Weights of a small GPT-style language model, trained from scratch on English Wikipedia: vocabulary 8192.
Each number is 500 + 50 x the weight over its row's rms, rounded and kept within 0 to 999. Layers, rows and columns count from 0. Numbers have three digits each. The size before them is the row's rms in percent of the matrix's.

# layer 5 MLP down, 128x448, rms 0.102, rows 0-42, columns 384-447
096:463543607547563654482531630493529556460550406511472466528403542525428622456556481443580417518492449493564578468430540585520473453491535495524483569406455455499513512498514514478528490514480537
097:478466533491575502533575492518548392458524441404499567448425472492525530474490458441586413581474448497496557482488485487523518525371521590520535556482528498462562511597434497596535495414454510
103:520579601506533574532448526490523579560505522547496466509434629519544547537457448503406551384494478503457512478542574495475558476415560518573440539509477502402545539426481437533438526484592533
095:475468459547483525468495527514497536515496426461441461479527433553508558474409591475419475421425534437478497449510526515522532487448457432346519525526450523487444483442509570498535538537488559
101:530547450572515486528448472453609443461578431450483467459392493489453502440450488540512495545501525549475466468519525423523461593487390440493477408556573512474498516519493400576510577518461468
095:479385486512500466543486523511440471476527477390485541442416533523456485458477490551559491530506458521523499516463424511543408444500410487534523432556540521484526497508499542459575480517456486
110:482416528491565514501578584549594451482550502536530560628491475509506433537415550570506548496442445541635589454449609483506539498521522481391445451518460479567524478574466538425496452429533508
093:521473420538472494495496491516560448534495533557497609577510572506568464500475420481526558457479466578620549536510488478433464474524516444580569551480401512492527508595516571514454517497532541
095:552501507550473517487578492501534422486365575506494453456477467445477509467499326507491465461505497433448536489549521452456492458575612520504560463456491490453476471565418574617512480513522451
094:560483528580489474517460484491473417490487437479522553491440514469525473572533457595546563480506531542610486454535455504409524495411468450635487533478413561472466511422494453471544509553513501
098:499464540456533438491487546548473523484498510637497549525522449468459505380565506546507493524474504532495522576482570496468467488505457470583509513567500556605511480529606496562527497496524452
100:478361545582472444535585495530523572562516400472493454552458455629496431528458551492480425543550574568412499553580530489449517541411545470471541417468506552473470482551456498426514509443501455
096:490586476482431400521495533535513479466350483439479544457514560587476393588487431453543498444511565509445548486598536479476549530568549427535506484569574485541505540519602428563489487487414488
096:479500566446466392494420397547450399474501508498515410518576580483424508462493408466501444491567536470482671582423499514557583543388494587422472474482508482499516519492470472501538516528466446
096:517529548455505540508528437496494580500523446607443443546528516559495504559520405504509561426520516499570464527473390540444491513466473552452535453581575530500372451485540435362549455512408403
092:518454380459417493442521489524502485532450563411499509435465497550437581439596514514449472508536498421531485512544491507483553502459564434441592558532513551522420435442543464519436532519530553
106:528571438505469477497504567558535498429511493532484439320471539465507462568430449475495537434417450486401465452489451484551460454492504441611429457474559522507554507416568390455552478445493543
102:430408570526440546537579529444475527587473537480523545497532492395506467465563449466463506507483483539459509453457398408435528516484553536489509497552491480510433515529467479480452544410439471
100:488536547513409629541490498498453455556437551556491411568385457468507577481464527458508426548498465405517467505532522549432528480412484467579545534528527539564420542497465493433505498519442403
100:473504404535452503536421491525607501512447425409599433482484484402516500482358562436476494421565484516545429482573463502536518479474516512413506532538458481507562492582635452540490525444433528
098:466455535478533463521487458494471534497430605454486463482475537486502497449553570474503523529490451492418463488475504455584387457473474486531507458545567539427436447484500518402510436458559429
098:510545611384497420483425566552488465563450503608592455524527438475612522589422593526496471474557499499461471497499488472501577563492510457500443424510457512491447528488471584507504480540450461
102:551496453438455495505542534527506417455404544506487557433500440379528508360401550441512519530452498522416443581391481579457480477597533582544472636544447514531410505370554489413505508421534446
094:472492466434483411452496565418434493407553480530548487520488475434481524460547473478519560539560555451460574466567539570477542505525497511555482445528489444461471506577632530494510461399516535
091:509571530615499582552515464514491384548542527455497528529575440601496531455446504555540521487542495509454474490488551499438545521615563524480571545517494454515458471353465448522515410511536455
095:427563446464446499484530507529491568568421539570529474472418556567488525516438518591417525597397461414517446484566449499496524436543534531499525464478498617551486466427516581590476522529535523
097:508507512576472586482450567528483469480430452422500470505514571539562534521533520538567513491439530518513531558511553555460570442448469433446533366469444560502535478585536434504533470560546513
094:426478441530452530478499565502463541519546512546554437419501337449525498575510460558534514514459495521488562478532520456480516510487436448455417545468432507551553577529578519475535499522410523
097:543432384500531536539477514425554513431592507483448499477496490583547586571534391483508518498475441484489407550499511516557467508511500476486404500524453495512442559462497543510480487486502510
093:565543471410429462507517457563490534587514513497508496491486519533440514502540502499623535577675489421514419535467499563577491562546566475505461439490452534563543457433579493516467422534518491
100:591452427523526387518432486634518510535428532534528482557383416410472443461568507561511571421562427520514592394451607499525492482493493464507511486514477558503490478513573547496537490408573482
103:480403519461382512443509529473504486530481477502514551418524477406462471587468519448473508413483485444474436436515450413606539563493442491563448557522537468488500550425470414475487475484512515
093:475557414565576436505452479529413599571492591471520476526470544524460484422500520458436443472552568480577438462500420535466582453487537513508521478540499533513536575466498382507459465545318520
098:455440420457551523590508512582525501542564498470517496501544402528465538530491512425464471510483456495408514511494460518442529513532450568546571631521464471452452470549513409561528425566563495
093:502557434484493497523540463458477431489509578447509559469409477558505475496514397467422413495512560494448438448551544459442545579520490451556463532557577463406474532617477486481478445572486494
097:478436453448524543507531462530501414584546430544516483541571448455487580388556528544447544510487481554481446373489502478503500570622541613544452461517438468613689395539541522529497459558481474
104:514374557426461519483592523474488509474559531587585540534615473414476551447580541497526548569414567575516567452452487559477489507455500429423522500473497451468418528509480551387502481516504515
088:551500586471501534430519584492503481517466470491481470497531693540517450583513430503542546532482418541522502524443453491536398592554516513503488544487557511468449459512499541537470549496536570
103:544454437511539481498406488424461466454498499480457402384447622528438442523517595549483472521531455504442505417507402489437546468429538520526452536513483474435461538464439496493472459492379517
100:493521450491530616458488450539517528358496494465480629602505423530456502540473518450457522490405529474560562546431458526463553467619498437417498453487516546466337471566360489544501497485543496
106:507494516439527525541462514467487559497523502496503539549560496385474626506451409493595503488549536451571555472622490555546518575510532521487442533527513471550521599448365559527510474470464519
106:457358533501500560468450474514490500492567535538507518498475478500445496368527522476487472627530468477548537499518493589522476505538503528427574522538479448422456530529484446446481518394496514
090:560562535554448477500499507429559402425521496662492505455449534567567420476512563528458418514425412395446464478355553539505591513426519541453517563366440530454484515486385487627518464513479496